Each number is 500 + 25 x the weight over its row's rms, rounded and kept within 0 to 999. Layers, rows and columns count from 0. Numbers have three digits each. The size before them is the row's rms in percent of the matrix's.

# down: layer 7 MLP down (transposed), 768x128, rms 0.246, rows 251-270, columns 0-63
# up: layer 7 MLP up, 768x128, rms 0.292, rows 252-271, columns 0-63
down251 105:463495522487502467523473493496507510480507525526500527453514523474475487518542463484484475548520530481495502451455457470467493504459498501507518485495486525512474467520534500490522489511541508
up252 100:468490528494487490478551463534480493475467524521509505510490486478502534495505525523489503530493489498499475497477471492477495460441475511520474494451499439469483467506446551493499522449515519
down252 099:492506476491509463509520517525513474499516526502522504513563506461467478522470491482520453453475502554513544482517505501501494508515503467498487486522465458549487484494477515464505455511518467
up253 101:505492493493485463509517481474496472509492491494497493485506478526515534491514494515489471517536514463496497545486511502538534509511527539489477480514524477474476491502506515537475508493509483
down253 105:489493507523476476482512486511511479467472502481478478491532468496516510449525483492520511469462498485538506476517495522494483517509448492505499527544521506498518528515509494479505551507472529
up254 103:476492473522504448515511500540460457491464540523459499463526523504501508490503528531486505489543524497454512502473479475488506508482459528479502536461521485513563552508510525509536499534470494
down254 100:485503502513481531488506510499533475501508529508515461457485482466499525469467513516499492522522524501499510514508508533469487485462498514532545473498511524518491510566514469484470437511501509
up255 091:517504468545469486526473489496524489556509486496518456487528477495508503526479510475470487511488458454500494517489502525488512548502482513506525519479437495450497520482475498528503491465494534
down255 088:507471499471512528494527516507477490496483466526477477516446546467519494500492518468476477507426536561529519523500483465520496468504512472560520513470480495514470525523518488459495504512492511
up256 101:501488460507497477460465487496490489551538493504501496467463424475491518497501483501499525504492469503529500477511466510494515464542474429496469492492467473471502517506525497497505519507501514
down256 097:525461496492520517495480556502478530488466523461466548518473484474468477471500510525496442498494467501509498546503512554506550513501495466518524467533530532498446500483510514516510506513460486
up257 102:515510517513485490521512502515553521534467474490524464494491503547468535483528499527504499485522501472507486474490515506492490498543427518550501510549479537498492446477468498517510486504478483
down257 100:499505514479504487538512499510492470503492505478532564508505490557469454519482543489506480515545497531492494491567515447523493523507490528484509538536524480464494510516527520502510523496512472
up258 092:474528535533483510514456510507492537504456506505510500461518526527483492514503510560508519495522472468450491474480502488494512467484502535504494469455487516455510419513499513506498484436492518
down258 093:461506488507525531466469490486503505471531470525504501534485491485479506548482511450526496502479494503477480469500487453515459466524523513496500541483470514489504510467502484496474486504525515
up259 100:576507539470473500483503504484514478503473547492530499512537499502501509482514516516523512468555559504459506524485520464525512486503486504518496522512492495513506511485498487504547474480460483
down259 105:519461492507444486522531545485521497538548505507502521506425478494474469523442525531530494529471500478511506476525470479496553506528520548531494514503467479517498510474486497509482493468490502
up260 104:465507478502512500489474526487473511533486534489485447468514484504524486509494515542473436529530480527462523498515517492504486498484512525482465513530521500497478493508472501493494499509442520
down260 105:496510514427519489517500486451503507468513515460513552535519514507503519452518503478500481476537452500507481491483513481525440490513509515499482485488469496521484537523527485513519531541533505
up261 095:470479521513437499489519504545551487531477456496496540514515487553506529494500477503472484516483465510450513543511515491509519502463515502495496496499514447519482484546494532524522526492480484
down261 101:509533487527503534464496512472507475533481430483513499496478530506465531500524508468511477452475486476485513524509458502473519522497507504487496507485490520561488519503495528516478501494498505
up262 113:494522508472488458492483488487524565498527505551494552543506496491481484504482511548496504485481511522522507525506501491515491488495489501514517523484552454482535500495541486482514457480498472
down262 102:499488543505519506511512488498499522492466467473492534468459537530455435516491473464483496514484454563502531513485497471471512502533513524480542535488518550490485491539534479499490479522552488
up263 102:528509496505477479524488483511514509482484484460490488505467487461465501495500526473433492488508549488501473490480553498461455506515504483477478542485474485471540496490481497449518480500484527
down263 102:500491507482521487478509459525509477500552449524531529520491509520506524520476487466514529549537516495501524531502488497494511459524505481518457465490489457486483515480480536490443550521538501
up264 099:476533508554461500500507493515559496495488517496519484502497515481551497454457495539502514520530485512478517490477518474535511512491474526470529505538489463472541472562505544488508487486506509
down264 098:467468496481537488518478489504503468509517502519492484507498477472524503474472509486526484517495541492511526495542539471507525468450496532521489531506504471507507498491456513464493503476469475
up265 101:516514469490482478472531485545468496513479482490482509521497475465506508493519540473456475472515523488484516522535509532485449480523542518476546519500522502521518552482527526505493483461491502
down265 100:508499491504519498507428501515493497514476547514535523504543584481497490480494485517518487479489533481542520481505512506516561526465507535518497503489548512478522457481477519507507534517512525
up266 101:494483487504488572483498510495492497471493547500502518511494465496490454462529534485502549492527519530456471476508492496513504519471501487492467478513442511503461481532427497513493475477478526
down266 100:514495480532521533478455533499503522508548466495482491476438557495527501490510441500495472508555479488473487506501506501498427491504516512497548509511492562528490486485515502488476511507480496
up267 098:499516533468490477504491483463531501519506519516457463481508470476547523471516478503457556521470491484421501509506481554499531447493486492512476507526465479503495515457493475493528533515498515
down267 096:483437515485519540506544491517489505535487501502527483520482502537487496475516529454528513523516463516487513489494497475463514490493506504508476481435496506540513463536530522496504499468519498
up268 095:531498446485489463509465447494521491530461496580483521507501523558543505492507488483487500458521499513535505509474529510495513472495491468461480474524515510496498454478508480473521493506482531
down268 098:451508501519470490502553552523515506503510471515506465496484499531515539459489500482539483488521510453493491523462448444524449474479497522489510468505495527507475522491486492486514521507476473
up269 110:494522492485499518488519525536522508502496499534456481467504460540469487503495526494491473506464479518515502490512513487477502519528482504534504498502529501548458500511505462496525504483503543
down269 105:551495507485539463476509502498453550471471513498482503496504521524461481480464483466506511531461504514487520499480500502529466483508534475469533498467529498486476501483486491450479512515488469
up270 110:524505511495480512497507481490522509473521532518504464440498482487462446508513497530514485503483489481467495521531498488490515504506475465468479484578493449524507486527493512504552528525518545
down270 106:493481561472476510497472485504519459484466520498500483507495472488489520500496450453463536539530493498511512528532464555495472495450528534475500485482543530496512495532492473474484508476507522
up271 100:504526462518491436495489507541471487532483499497479531467541481510548508519478532474518472474475459504472524500491516519495485471503480519521541526524526498480548502524489484517504516495471434